{
  "norm_place": "pre",
  "init_std_qkv": 0.0435,
  "weight_decay": 0.31,
  "seq_len": 1024
}
Each number is 128 + 24 x the weight over its row's rms, rounded and kept within 0 to 255. Layers, rows and columns count from 0. Numbers have three digits each. The size before them is the row's rms in percent of the matrix's.

# up: layer 5 MLP up, 1024x256, rms 0.1, rows 141-193, columns 128-255
# down: layer 5 MLP down (transposed), 1024x256, rms 0.0988, rows 141-192, columns 128-255
up141 100:082098117142135155212127135179088086126106117098136123107153150142174100086138110115137138100137179158147128181080132138161152147126179138156119139135115119159150112091103156139164134124138093094149081135118119123122113106094116096121179101151139134133137144154099136139157083142134139147069107157127100139154131134122156097158124140075111150112106129128118117174112124149124071128124
down141 098:136102102131131132162179124214086105078146149148154130131146164085139142137136135107111093133134117113149161115118175166125151112144117135121101122073106165171102143114120146159151152156102116110115152128091120151113113140140109099157103142129113156136105138134121138131103119170159096125084120143124106132113129160098113095134157113117140143173124131111136103131082111129159094155117
up142 108:125121156117140162148107136184076167111112108109082143152120129146116076093144122120152117142107142130136131171115122167095159110131146150139137134143144182113130124141158099137121160115144147170083115109100117165130120100176128122149145142122146097158152129131095145109110146132063101142131126152142138110161112154098102091158138141124139117122115130124128132075097109095135124107110
down142 107:143137088137137120175114114105128153154120116116131113125099120123079179098105129122143125172124116115128157184161094131117127085152107121150121094160128117085130130106086174073085129145100128101101090132125133156112087165145088127144142139088148150144149124124107121114134066130144118141168138098115082120159127142096128140143084167162125137135114134158143128155172124139138139122131
up143 103:157145143138123131162130128139101089125145109157136183121128146132073116102160125092122127128098123097138110128062156136154101085121093101115088104140113110118118137110153139155117160162137160136102069121160112125098128106136182101143140164088145122131115116170116127187152118118137137091130148142089134163149089118162144123098096121167127117102119160104135139135141139151092125106124
down143 100:148095100133129103121133117081144123072134150152146117156099114157143146109094099103134151186119129150107140129158134160144152114175155125087150116138136117147144120156121107113114129100119106131166116129108152146156174102133102118161136134148134097113126091124096173090121135138144144137129126115094133132125157150089167099109163111105161123147099101097115147117139131146103134125106
up144 095:133127109174152121118145117189138156106150152106100085119154134167125117139136066066117126115111136136129154158114102176142129101138177127119131140095108129160111106134155120110105160133163131115145132104132161148140111162127149115120133163195119138114154136126149146126149118112101105104116121129149093120126077141122142161122083125148116118167166116122142135140133169118070149113080
down144 095:127141150114147105148167214138121101135119124100112156132089078158113113156101138141088108153172135146142105142117101129123115124143112142136152099172146087141150115150160119120171123142103145166163108113101117152149115146142115118143133118121123119151084099116133123112096144144144122151108171089142144125127142119105071109130192131142089115115143153078133096105118121128108117099133
up145 106:147140127141116117129119120152165106157105143122141097136144109104138124148100107116108104173129122131103138139076134116130162097125081138168091173160142107122125148111098118079114111143135108135176095172104099168141103149140129115111200165138127133126157120151066094108157142117128104172131174126106108152122108149110126132132105100143132135156078123076158091131138131108164102147112
down145 103:137171113131091116148110110134117153152128110174090107144143145112131105120103121131104132140121121149171130083125139127106129106110141130122121170134105145114111133114117103130113104113150146153153142146128128161140119097145146117154161145099137136139130143098100118108083146127117154099160095142128116169118162118147124110145125119073143122149106163122118127092135103100094146124126
up146 093:118151166154099108120168117159165133110079114104105159148119142083146108126163113126137104162113130159148119131132117105130156069119115159169143107139131095133148126150116127170138137127128123142115124146179141117112119122121090166123140129134127112141163158155149135150135113164126140111136116086116138152139118113090113154140123166129104168139087131168160101131185181081155111129128
down146 077:089156055119141116144126114119148093147166116142145096142176132122094119085086134125126158128154135121131132113152124144108121165145148122109139112136107152113125159092125146149080110168143129109147146135112150136134141131130156165127136135154113128157110107116144143129139156103142138148142090150130132127119116140127127113137108101138147060116170130107112146126127075143091144120098
up147 097:157090107136109116135066188158128169101139097117155107093171139107086136122134102121154185144124127113107131120085076133140138135154128123109125156107151110153140108184164085101196143157159150147054133156129119124185126135139120128156170125119140120107102063113131099138164133102150111133150111111129093126155086157183137129157121135112150151114111154126082123111092169093154112110120
down147 098:162150158128087114164121145117139134166105137147133115138078130114154115189135110120131139138122127103135195141115118116121127108158121115132100099135124113175112120129121121118101121107143094125181124121109116124146111201110129115138158102091140109113154142127149160135150119159144115128125094118131131128134112119108103148153115110157089073166097094121134141169144111169102102156116
up148 100:099134091121132132120101146118126143156165113145097129152146120092128098149141125103116144158128116141152141175126146129119122123100138098118188101163092133091155128128142134113115118134163114143101119167132101120133107137115148119124111100148116150159132144169124109128144111092115105108184091074122110165131118145101158126170100125100090104129137171185102149160125088132104104155148
down148 119:116125100097158153133101141146169131088165154148100129168149139148134139138178118116143156106109110155141168095121131137105144135104106085133125102120100118098123136133132140125160151156138095104139126135165090100083166133142104103185137175144116153144105126120102119130103112162077157104099109098163145096152110121096128118088141100118095134120114144113151150120180143158103154146116
up149 102:136123152154149169186154142133103162146147075129064166174167105108153127114123138138108166103091112136116141149141111073119108106092167132139099093108138127140132090127189122128085113144133098163138115117147122142137120112182114131118118131119146107116149138137150133153071136078102120118078115140097157140158143154119161148125125138200157106128108121134123110145155145155128107083080
down149 098:135156141154105088132135115111140117147102132163119127166154153128139130112126158126137155116151119147135134112150150150159127154129124135104144175113130142126095057132142159173137123124109108142132118155099094107127137160144109169136100134120114108138118094054112138119103104120104163116194095102135132100108142143157067075108095114165087196132118143114110144100115126125156164113145
up150 098:135146092163109147130115107147124117161105130148157180166092129076088146097140136107140107124134118190099167117113134118072196149107146140142105128154140144116144161131146130103122141180123108149144134075091113139131113119087155070126159152131148134186130157100119142133099160099123144122143116118151068120099128169105151085137158117158131148149121081132140132157155121122100129114123
down150 096:158124124145126139119132186139155170093142124153150149096145132105120106138088097079078125131136162107122141140142176135136087139075131097146086109110111104101146092160142126126134125122127127123127142119158137147104161152144188087187143164130106092136152133122138133118094167121130161082145121112125148134129107165117145163108100149116117092145138144142122140161171109169170151154139
up151 102:132168139161081124152113132091123130100134092142102080138156127109130128127095073118086154161115134138123170134126127113124091156138126131148125139083114157095134139139141140129150147167118116155133128103196166138114095124141118137137110150129076085131128107123129149147072138141119108159131154111115145105117068157120093159138148186120140143108103134144098138103151075145162138161119
down151 114:067154080132095118092152092125141087123149127092173112126190134148121142125132091154171127090122073083114142139149136122082114122114154131138116139133137116114105153073122117153110146099125096132145116131103168139147136120099164120088133128093111120126105109158109144132149156154141128161172149135169127138100129118136113143130099158149141142090159133166146143144123120093174173142141
up152 102:132169150156130155126132146146132095124144095151112124104128138115117103115160120157119173126092135137111119140120123115160146119130128138166182142103111171091149108124163138090093120169123101162107126119085168113127096130161121114095133163167109137132105104114137151142126104155111167144101135103098137110147127129103104168105088149165097100138137131161105067101134158152146095117160
down152 105:118154120105137127122105136095161081129144097089126118164113109125144142101127099134116115137102114136164150106095111146118161111085126120173109119165131173124173105121145131168116137205110145101140142145141137138136110159105104159120081168160093124112136134120120113124110128119110145122124150161101148154148125135123113090115092139150152129165115136139130127114119106191128107071125
up153 097:149134147133142210105109157163126142132133110113127135197130181112094171127130128127144159114141107110131087142148122160105128115117108166108103159154122154139114111125160116106125108120112126105121119129162153137157056115128086112118136134163147095083162087140130135141130075114121133106122096146123127117127105111110100142150127129103124128160117175112125088123132130125111134129127
down153 095:149107129107132089154145107096121165119090122119172121114128137130126123158123123111187094184101144120100119154118117111131108103123106117115145125104162124129137141148141150057136135168088143125125159146096118106121116119129116103140131067120088188116134136108115084143091132078141177147141118126112114147125135122117134138082150114133144120127077132190101168125134128103132108137168
up154 103:117144130177110174111119080137085129135136149158087119117155160100127188126158146098127149121142132131121180146133125116147109134107132113153129131135089131127138150144170135110130140114120086158140124103132163148127124156181119104131122130088150149129118139109117137122097096167105140148089126100130093154152119138156134103108094110161131122144096102187067125096138141107135152124115
down154 099:097134135087128125100153165178111102141126117116138115153063108118129092145107131144133132133127138091175130087106146122156161153130084123139152114107149101109125108126123103159101101131132122108112145127083103147120136070117169194119155120154120134161131124115084087131184177110146098144153138134066160104136107157092162179150141140109123136129134128106138185137122147129118111163124
up155 103:203144148141095142097116129132134124116121093122102118155142135126094138113123127125142153149101105109154109185143104142090154120107113135165161075051139128169098139163144127102126092117108119129139117102145132071110122158091163102144128132121117123105132111089118094120153133113164154109134129124073154104113111169116148130112148162145105145154129147136148095131108129082092139166103
down155 111:139135138130086166128148112131100137127129072111110084145131127118109133142129132145146135116132135147099106134110111144154076166138138103129116122181118149108139066140159148160156122125132132137098146152098113145110100109119123090157128119121116105083165116118148101110153154130113148139105127153149128168121136102072155142091169090132121083121167149125144105084121135153076142103119
up156 107:128123147129139113158125157150055146148107137133124136114124160146140116138122122137099087153136147133125135159098142113145110130121104141168120152161115182168166090153102084149155111103143113152172132116120158117130128105155075128143130173136165139134131146119112110130118103143158159094130108114088156108131158113097102128132154110125115146099125151107141139137161137134145122126149
down156 119:157123125169118131105149142109103133167063172127167113082116120131116128132150172129103155145113112143125143127112149142131139175137123126095140106135100161132086166107090141133124144136144127122149176093114137103111135150118088063132153125191078144132123070156113151102055100171135121138125121132139155129142133115134113125149107126151097154126086110162112122157132104134109108119104
up157 095:140159162141107146184128172151134142068090140119094137140110185131122141167087094157157108114088134187081168136131131155108142132124113150155110117092129133172141112137172101127150140122167098162168117096110101183097140130118145108127110149124130117129092149098104154121120082142118127186150091132139108121155134155153126105119140107120142157128095114114120102129114133111151146139116
down157 092:089130124146104123122094090151140108100120185128136144103130148169119125107174126095113134116135154095127134118125154145086122152138156170121111118114183122108125157123109104126131097077117139105121092170129134172172169157125163100113168126125187128089122100098127123132120164139149130127138124118099095117146160147125134136113156115097122116114138127192126078140167112149130122122150
up158 096:156140138142111153163116102133129150127130152114109135112136099119131115131155138138118108151141130114134117100131125157110157125128145122134102081158064122120124102133155123150173119139107139136142126115094153159138102073158155133115185130150132156168134121087110111108110141082121088132150100089122139163154139137122151102141141175089174154198111158153123144110098139107105120120093
down158 096:107128144135119113147198136101106117132142139087131104097143162155140155138148111115150133158136158143104144183062107152082131104133133129097127155141130130096149128118114139106086166115154113071171103101128093103125156142136137134162109107118113135132121139102122140147132089135115155181115167120086147129133114166138130124114130118148123131132147172108123125190116153168107080151125
up159 116:110101114156128110126133115133179134113116149157100163153133160093116139098096139111107106158137138089110094160095111099178145161121138122126161106148066156112149168148122124106123139114126094151099093137135064138146100123160150122124150165148149130143174112113113103130131108132111130135129115137159124132113123156123144143106155166145069084122102087139083091121081103111106114138111
down159 100:170146117131122099113142124185109132141130150125105111147116116137095108117107125165113115151107140119163156145129113121119145127134149128113125115156127154107131110133110139132125116133114106155156105119116156101138144157129106221159138108098085125144117188092114125102130139125126130091105123120175113164166179127124149112099113082134076161124169156094123122084158145121164109126151
up160 097:126108124123144151101111128167178121148140134141117125148148167099127140120136092124118122156115131122150122176107132082100114168080126100164202076163147093133118088106142129151129101147120139121101117086159124130118121132112127143131113136132131161130119118177099094140148129107124124121162112076114143147151124150145112130108120100129129105104128139146096141159092145142135114133131
down160 096:115155134125139104173150140131098128088083142147113111092120133146154144124110119116129124143160094149077135116111138116150164105147115166102141134086178136158132127141102135126144113102095121193124193139149114124149109116095122118162189140144126130148151136143135158138147079130147128087107123162104094131102151148144144140143158127107097091149114148118144124158116154081138122107114
up161 094:129118154122161108111120112191138122153084106126112145135131123097129123145125094109107156111134102103118135164098154115124128156096105126131177089131077123125137120118095134108144119123129142082123124127184161112136089144135102117121131144131108140157127158141098125132143149151147161115125122077114129155162125156109138143162128128127102107144119152147089124095106130091154134160126
down161 102:111176107136150163166124142136120087110148137111141117161113111103087141134105143134149135126139099132115107122152108143131138114148131135089155117129120131130128101129130190148153091149155126143132114115121136119168150129110139127144119123133169111121104135151117140076105072108074106163145151154144131090060145140160178132114116116118112142123158163127147097122109141138119127107154
up162 102:164075125165148161096124126102130108132109103104103132122164158103106110158126124114115154154129147113133120138142136080141108113122139121111128129147197101086093170121128100114111092095151166149149097086144133123128120122137110111093142132153145111150090114159119094108126116127120120105157141091160145133163123152073134159164115140118146122125147178097097160125149131116116110145075
down162 114:118138142113114131142106140094092130132123126160140131109127148167115139131101168085114137082124134136131133135111151134147154092127119127151149143126132151113126080118147121143115090123104123160177141115110125150147158122152080062147104098125167113125074154088092108097078179156140138114130126124116130120122131113133156131134099101131102123069125111113115154146145127116140104121164
up163 098:085125104135127103072117107099124164147141146141114139118150125103098132153122112101122108149100112102120103069140132171126128144119100144157173120125160122126148140110127094082132121171150093112122138147152139098118153094102164094118131132098156104132115118128101086151085095163107130067165110125135130133116109116088145200120160152137086135084118112150132144076119128100164067158168
down163 098:167143112099176160100170137157134124107144128121091109107123129172130164139127141152122154131094103172177161101092132113164117118143155165137076150150106147131130133150122103153145131130116132128109156096094148132099102142098066118145140126118125142106161146135098142122146118169143091161119145110080134108101160130125173101139116085120131149130152131150122096127115137149110124128099
up164 092:119156155109143148149152127111107140165147099116113162161100086151098141154096129075093114139138170152115120128094122127146110152133159089106126106118140170126139141166176126108083102169168100150102102170175154134099146100146159141071121096112135144153126120152067114112137148111155101134134090139137126129169117118126105098140101127099105160144108129117125115133147117115144083126149
down164 093:146137089171113053129120148103116083122151151143132115143168110134132160112112155132139182140150119133078118132170107116102149143142162113125105161127112127109141124150110117123119137175139110102125136082120129157117132131127168109071142097151111125111133099125200120135124096089118123098145108168149124122102119186111091141134120136115115117094125178138109174106134121132156098119156
up165 104:121171172169118099144145114126107128153080084171140116157128145166100120134119116146090128144125134110093123114163147087126147119106129117141135130154143148066155156118158100115139139130158106155095121133075134098142147128124127105120129153107101104095130166151087075135123141157122135131130144081114115134125144125145134120155143151134151118118119096116098103161127146139121095170141
down165 104:137134132098146134151123107134122111102072101092154086137163165122151121178141139123070131107128106148113128156153145109131109130135100099136195097125152116126104133105091069121129131104141114121102147145096132095135127147085108107123118150141126161142129082128134147145121159154177119123107150143151175108137159128083140129103107113159157136156125120130126109166125142120146104060124
up166 094:106123175149135179123103126141089101103155128144133120145129126133152126132118131111166067121119114089157121133147122103112141140087109090115123131156135148115152137134115067096141098131173089122109144166080168083172133120117129092165116113082160113117121158137152126163094137127157137144143139133129129118166108134128142132064133150141125151133117127113125155158091103102132107110122
down166 098:127114127140153045111132118101107128146127139133126178082146095127143170128126108147100144145191132131122152144095130148117156120160100142111128112144146151112113112120103100113088114114113120116109115121130127101094143088150121099081147136152114157118122110142108107109155140104105109072132119109148145166139167138168105109169141126081126148100113143142107135119150145144111107148118
up167 101:122122134094123136120111152097150153135139129120135144120141147108101123107142141129136122146136131114157126115105128093112104110089100117138177129127158183120143144164156120140146115143156141161116123140097140119116132088138108113117143119160126151103112176106160098088136107099120123123131127144155120125158122146106197154136100165109110111149106151122133101108164142149169102111125
down167 111:143128127082146160099132110111110162149099138097165166122130156161119132110120135150122122156119123157139139116109069142105103117164103106189149131083149124134112133158121131160191125139142091127123143151126114115125137138119135176168098081140103120103133126136106091131109142138125157101130085107146118120105128163125152114115087113088098129186128105122154107106136139149139227124160
up168 097:174104074128118129128145163129132131132123138136127135104159167119105165137118116166089111150120158133079121150145115148072139118130136145116133154114124079117091136151164075086117135109144130130182147158121117149136099111122083127121126139171116109157149089120159122112128105141124168117127096136098125132137131152114124099135119085115116131149140127127126110128179133126092088074090
down168 103:095140165133136129131118104144125127122152142112117184138123127137100122136140133104147146132118153106099079144172087125120111153142185132121125133137155114136131135134182091098112155124082121080144111103125125120117085126122154157094106105106128122166105172105089152097123112128114174127183151130106107112113136117157108118143139151142094205136148173159146148077155105137148101104093
up169 094:128161124174158109144123132119136123105144146129141113150110150138113154123126156171073129110146120149126130125125085138135133110141132131137103083120106144153131115122170078129090100116161110150116094145111124141156130122154159131071102123128099154126118151149137131124165116126131127155129129086146143106135079147115120122137101136165126149105097144109093116153135158095133091144092
down169 093:122114149146087114083123124137130127168154073110122110136142126113123115130125128112184131134060121127142092077130136100130101152089160135126137156148132138088142127127128131130142167125122123106109122122195119127110121095090115105133119094150119171181117107119118132090122155104107109098171109158129108129132147152136144143193131122076065117143159142167140144117157128139118154132183
up170 105:118131113163120108132171159172147136125083072118078145172133128145125149122105095115108161114095146136139125145141097139116180151102105118117133087155114128131152144110126142140124154173145131149125117102111114110111104113121126146137140102119111176143120157195133130137155122111130094141127106124117081113089107179105132162147154111134136121123099131117109122131129128107135116122101
down170 100:131124158101145149147133172119124072084069123149130103122128122160104135129109117129133104120125115075108156157131114158105161108101134142103139088151134064109144175108125118200101114065154171114128167112106115123168084107126129138156123131153143171127086130139157091098146106107146164115120130134128134176123113124135165098135156130104067119144174147114151094110131154126130122139125
up171 092:098125113153171133164119160112141146060115079111122138159138136112110126099101122134139129126102159155145135147141111092121111120112120115180146138136132114117155130126125126145168134168162148129147103155143127146122148145117106134092119148124146120152137078118129142135173091135103136116138172078117141161165106187092165135185129130099125166154110101101124162099126076181138133105172
down171 084:146147148091141162115147111163104111116118154130143115129114131154120145165136095176104139153101092126118159123110126116168147096147126155124109179149159105127090123144104155124132138118118074112076141079090111122096115150145105147134124127130112134113098181127158153151115104119103141119163117113099152153149181142149083118134062129120142099089145099111107086153118151116108112130072
up172 106:139129116125146160111156142115127127130134156124127114146156094152092146111111110138146179111118119150121151145141123127112128079129136088189145129128140105134155122149097129127121150122142113136108122122096097172116156092082151116095171104130081132100116122156088103138085161124111153115138145124119129147128116171130115141157124122143099160133139115120114113174141108148155135075138
down172 102:097121131139174136107120136101104100111149066094140092127134117124168168140129132152134136158102125167122162122162154151107177122102129117096141155147086149133119122129156110149109107106105164101082151119131153115092105112102135155159124153102117101107093132110140132154095089153136148113127095155098107133162138151103145149130151140160102109137155123141133151106125142130104131118126
up173 093:137163115100115138139095162108112127084112143121120116184111118112136115130115177153137123148107136128172101110145085132132129125110104149158176128146089149142134129168115113160138122133117150133106118173136142145142133118177114130143108149177111148138119140108139153103149131135103095141170171167134127130135103114130094125163113112106099112175126161170106097123143126157141149092104
down173 089:130118115121119157139144128139116135157121096152156080128161142119122150110124116110092163151121169121114135149160124095086123114149117125120124111111152085108124107074147123136094112130157085119113143093116125089118155106114132157120105116134135114128123160170119090127154124138168132095097127154092133137084100137120172171105152122138124131115134103110148130163111113122131159139141
up174 109:124142151120112150136132170181118105104156121156111126111128146172110130145144125101101186093134125126115136126168135098087148138107136142096108108135096133137134127129121148093115112132133125113137098114113127101127083121136180122115150102120105157121152123092146127113190155131094161123147080127131137145179120143160140146148092083188111110174096128159073109117084146095133128148131
down174 106:147138135105146150111163139126177167132111124162134114130048121100079141103085111119117133112156143151124125069104118154163127126105095162153132150134110142150134134121136146126107138138118156139082101141137149089144171139148095157150100161099140101091070133122123110130123105102098160111131185101128120120092138122119142096137131134133149157171155111131075097125116136118082087068132
up175 099:081145078142132139132094129127141104157141103110160173141153139117114097121093130118136172100106132176134123146128109115147135133126180077132099168117121113098160144144116114127120098144091122153107095152207111107102142112109153138082116096143151130113134137164115100126127115079137133119134099113118127114177129134155130115107131092115086130143144108092102181131140103074154135144117
down175 092:152135142114131136132116121154129122129115119119122116102095158156139165062144140146119122136155164135158133109092122145135144135119123134139126146092114138113076124151136136121110147159179140144114140139097112134123135159139140141176130109122127138132178154078114135114112125148087171163135144118174121107106153114144122116127111133116119126100113098151172091098116163164122170103113
up176 091:119091097158088108127132118136090129099128189135115162144106174149127141076141118130089135134093129147108121182121147140148097105137090119179144152140130113122161143147110113125148085128129133131125085129148122148134133122166123120112112122088123131136151141183136109113157126098110170120106099123116150139177171145127149115192161127134098124106144163102105117138160147081117106119120
down176 087:131140145138078139116103132116108157091107128167112135065154113121121134162127097174116143098120125130106096134150098119120096115147139139123133121148150127129119145100136112107092169092087126109170138145144149118148127111107120120097137155172106161113135106156128115094110159132146179170080160153140150147121125152144095100113145152121106112151092114153125125136137094141132107158119
up177 098:106103102107134137132126172136152092134138155130165074119145161104104148145139102097128134135161144129131119150128061133130132142101142142070171132075128102136152169095169116136138126143138147111141132117159157091058110103103112146094097130119167104192113136141104131107109173162113128093159142111076169115156099123101094106119158111118158147168124138172127100126135128143133136152140
down177 096:114122130089128133147143137149139134157086109110109174151103107141123117124168147130098126147086108147133113131095136133147133155144136115171139120125178143147148080130123115170134114109122115125086129136094136115142112087186106135145130143117147115159135126120197111148190129117100090124107092158131073154118122114102104116160117095087137129119121165120149159065151107117152131131143
up178 098:108108161130144165101176143131099117096125091132109136172187109137126134126149124126125147141105141169100105117100085127142097134143192123136138133132137137125145108150158128106153153135143054116102103117146116114141085115118131111118148132088134099141117156142133134107122120119120142150159104103120158089191126122131166139153085123184122099110118123144090124103121154064103104092141
down178 123:114133124120092129136096144131117146127132150075104155139162152143137132157135154130120158103152089100158099117133136089074124178130110144139164101128100102164134112099132129142161112165108130136089168115175140095109152081153109158157139113148152103139147107151112123120163131129092112127147120119160164124162107163096144160131120093125109117163122113137146157119096129098139164126156
up179 090:131161156147156098122070125117145160121087124166123140148114143100148138156148102138116165136117121127139141130148139128172164103104132135193120105109117144140139104177131158123150132171104109129105144142175163165130132105202134136108148120135126103120149114102115136149085131170134142098186134084122143179143111115099145169160121122154092105114098140148080126080119165123098137117136
down179 098:134092108134159152160165194133127111148137117107110151142157125155085114145066153103157145154115121104115143082147100124075113160103151095104108170125144112128108146112096111129132160096135124132166128111147089080104117099104131154147164143129145150118136130145133143084144152154158101174130119132121108080119165146136141111158158114133146142141131110130149121145093080110137127154152
up180 094:094130138137133180135118128121113091129103177123121070072142107096137093129122111140152114102154155118131145104155109119112131109109139118139117116115099140095121136110110115095168115130167106119130111111185162136155141127151147114123133186125197119160135120164152131163144132137177142139136132125117129105146155128143181117147152095134130116121111134141133118132150158163160107133087
down180 092:128092107098129091145152124093132143148146128107138172169126150151148135123082131177113144132129115155148179129136117100143126092136110097149116105135103124147155080142125128164155161096138118140128110102155118123103098126106126135105089107157107112148120141125131083120093126103120099102157087178078162124113141126110085133106122153121111138132148145134129158169094176141108160134121
up181 097:131115140103138106150123119135161121144141155147109118132171131130104098119145124151161146107109122142132116146110137137142154127102117119164154156134101223107090151136143120135120124164108117136159172135159144151105112070170106101150113094146127149128136070129128088166095168094139143064135079144134154119180101176122139108127136124125096123117078162131109138149129130107134105123128
down181 095:121134128182100110126110130121132128085177120125152105149119117117118123134172143143076099130128171181123119115130132160111147082116154134126129085162161114132108096129140095137113119100135155130121107128099136172112130150110136113074112112156126141120147132106147174146129134142136127106141142164168142118117089124127163140112093148142144104147131162132178130173068169145111125132161
up182 091:147154123133173142167167158117166114156133146133116133170129162157050092139122163086098116153107148155140147125100114135135152103155137101117094056128152119145104145136136120143094108163141110151095108144158116114094123107139097118120153164129133136122153166128139153131145148098134154108129122139147100110120128117144154111125145113126176111108107095086146131150106142118129102123131
down182 091:132126127141116103185118119098105108104135138113131147101174132139091114130129109158156106100134138122126132164134112118091125128145101112112155154089137151132159141107079134100155125149133111104121103099135161134154132105106161141145174128125100145168103128102111120119081117096151130124127120148115126112132128121119135139095143138154111164097141082152127073118100150095132122127105
up183 091:130146132121106087140147117139129136123127163151151149161130153112135171154128092137104136118084124154126092113110153189121143149101150096200157135149057093127147114196134135135122111138134111136156165123128130147145112124123107127119109100168110177142132132105125119128107127087148159118161114116155137089108120164143157108129114125127171154153113149103173079097133153148152122087132
down183 094:097110116181132117064136185142111121135118118164119129073132116104096116136168076110117117126141099116134120109135126128103102079127145174099113146136087129148134174160159143096127122105099104126119101098109138147098123113160129127106101146141137138115098117165130155127071119152114134131145126121137116124094147141168143154128145154184101167107114119133107151137130115088141145119144
up184 094:084115158141144108150131108151079140125150124117131143103153112085105094126156082131131121135135154144157146142102177093174096139153156142120143106136108134146159102130137108094120115146157146140078095222134121117080112122124141084116119139158088120126116181121118094072120097095123144122135136080121079130134086119113121132091113103123125129126117099160151120140092129137116096158177
down184 103:111149107117101132110103148159137133114126154114107170125149142127145082118121116153134076108185117090160119141157095099137114115139128168134106140120094102136147114095178141078152118125133144165155128107110160115111087126097082067125128149122162124089132156136151116107085131171146145107111154111146138129106093170108131115167117170160091128122153138144151120128109152110127103162100
up185 091:159158126098160132141142089154125160108129150138136116113144121114135097137098101120159183125126112105152099096176142117176117142119103072135157134120137104143160132113140103113140132142131120125128127138109100161142053114155174135100126174154127128156127087107136090117099114115079127146082098119101143126165114157162124156143107139116134137135093104102119148133123161125131141135121
down185 096:161160137129115109161085148125111101151135101134147156082129162103123122124123143131136137100125110125134144109152121175110179132128083167123122136135127156110130123124138138108117134127116086134140090099124136078122145129120110126125173135071138165103170137153131125130153157141157130188126164123114145110128134149112140109095103162148135148137172116169131135082118148122144156138139
up186 094:151106098157094153126139123159135113148112059143161150164165135131102149095104143120146135163157102101111132152156161163118146098109136113096105095157068150125121145101109140095105150146152143135142124124144124140101124108170138111118172131163153152182178114124094132158136106118137141120134119122125152148134091171099142136091115163124139151115132160081125146139115072102111070116096
down186 098:134149127100142165098117150135101148151105100141137121122112121097134107176129146135166088169073115099141111102129111151149113074090103143185118131114146111168154108124144114120133117122102141130120118190127120112112163133111121121129122112139119140125092160117135114151107122141151117103132137087116119112147090101096109122132123170132115118181123146161113099127141166143109129163128
up187 097:120150118134097156134130169091107152145094075102110096159125174142115129088092151147106118129151162123142131124135150162112156121111161115159129154116122151157140154090106111111097152159132139141129144152133126159144137098111174127147107154112137119144143131156113100150123122145110124150154116103102157114156129108138156159179120168157118111116104114089128143165140118117090097107104
down187 093:162126139088133132130138127133163099111137132170088165174087092134078114126133154144147078117119153128107147121136111135106141160084154129115165103134133114140139072126140157108077130132154074107100154090114104184100120142121110121107101107141156118152120094144159169143146117113171131129116107185172143122122092101102111125123152107136122147117113093130144098124135063109105141117119
up188 093:143166133155132101112145112134109131139174108130125115146098126119097081108106124133137124165153180177097126152157122124158161077138165111157175115103119149129120175117167148118105137130185132141114092151080130137110084118138095128114152124097127107144121162124118118149092127133079127127135089142112068145149127143112151092164164156060125097113108108127100120154150163100111126141147
down188 096:104143117134114098134095092103100189130140159140122157145138138102124173098156098075155156160081099090137130134153141092148124129110080131130078122164148110118135109112112130125115140175133116134134108122135148132154141140110122081161117103115104150086116121123107191130109072130141128102185107116145117105126131128120110124153116138107134116112112150102113122137119126179136112138101
up189 109:161115127135131190126136149173100108130129124134077136137118118121143110145138127123119114174133128070157149145132149113186126132129082100185143117145082141123097139162121145136128115145103092117137119124142168109127106078146126135102147141104126153130141137114144121165116134131117094136141144066106152137147114154097094130157143121129115145147113113161114084151146124127101147087109
down189 109:128156143132109142103148161168113140128124164119116140134125082122141108180126177119139131062122089146107136096175166183090147114143126117141165116147125114169090143141149096163108141102145121115122131098164089104116120126095160086162088117108108153106111101143129145102099169080135143111120126129122154192144107125138121129113140136140159100149094141148135129109126139111135126147170
up190 097:145108134146161110119127135079143100114148143125097132113132127139115108102129140142150135118120106130149133178116184112134161155149092109137159100124111115136176138132115135148131115102161117150119089133134117130113121160166088127110113109188117120115146131186128102108106116141093132169167115089128172148123113109135128156128114169092116095089158106078125096176081098140129137139110
down190 095:103125134119120146126093098133123127092129103131105112135067114121145135160123158125118113162158163140103101072150105149142139103113154158154149124125113197131123158155141136105134150153083103101101124119132079102111115119164123152153156130111136143141107146120093117113122143112148076086128103155148102109130149144112158098131122138141153155145123130117092170123135121087103154156124
up191 102:120157150145104177143153118126120165119159128126104169125141086110116139092130136104181104093140104134113121129127153151155141126086120122149100153119114122057115133139097127105136123174159130100136128125152141138105098084123161132149199117150104158134141131142111145128162133152132112082131101168124155139126111187086133114129136133103102130131145163145151116130108092111095127129142
down191 103:169145151112058094113142093138105143101140138134138102129127094150149148138111176121102174111076128125110134083139114112112136174127134088108171102128119139093149103145121153111163137136115131150143105128109153122142126146146108135158111124101127138128154128129127136155114111109144141110150132114154148162152134121108110106113124139120134131148137086119171148129156119112117126121139
up192 114:133146189155130151122122142142124139128131149122125150128145202154120138126116094156162102113097111113129113174108109121105138119092111114165118128148154153121138139154124160160106101138111148100160107066096156109079105118124111141143143126146121093105105092113141155143134103155152140110121082060076150150127116146119149095124095091124140094150118130099103115187100141143131154126132
down192 114:166140111140131132069155097130099085116111122101154099126082089107113115120155109161118118132112099125132143167174098137177130117148132162138136128132139102149119158141153110122088123168127063120156133148144112125162131131140131146108117125116122181152164132121106176133125111108156116126137166115119153098134182083112104101151137098100175129093096090108092110119144103140115128148147
up193 099:114145162107134126136126127143089112110087145105127164129107128122157154115138116125126155132162148135148113132133152137168096101088096124191144149089139133116125146160096115113151108142112126152129109117152148121120098156141111110145136128104127136110120128132129094172076098147139134123139118115120159106157082113166124093122101120110116174115078112129095125149097147123129100147133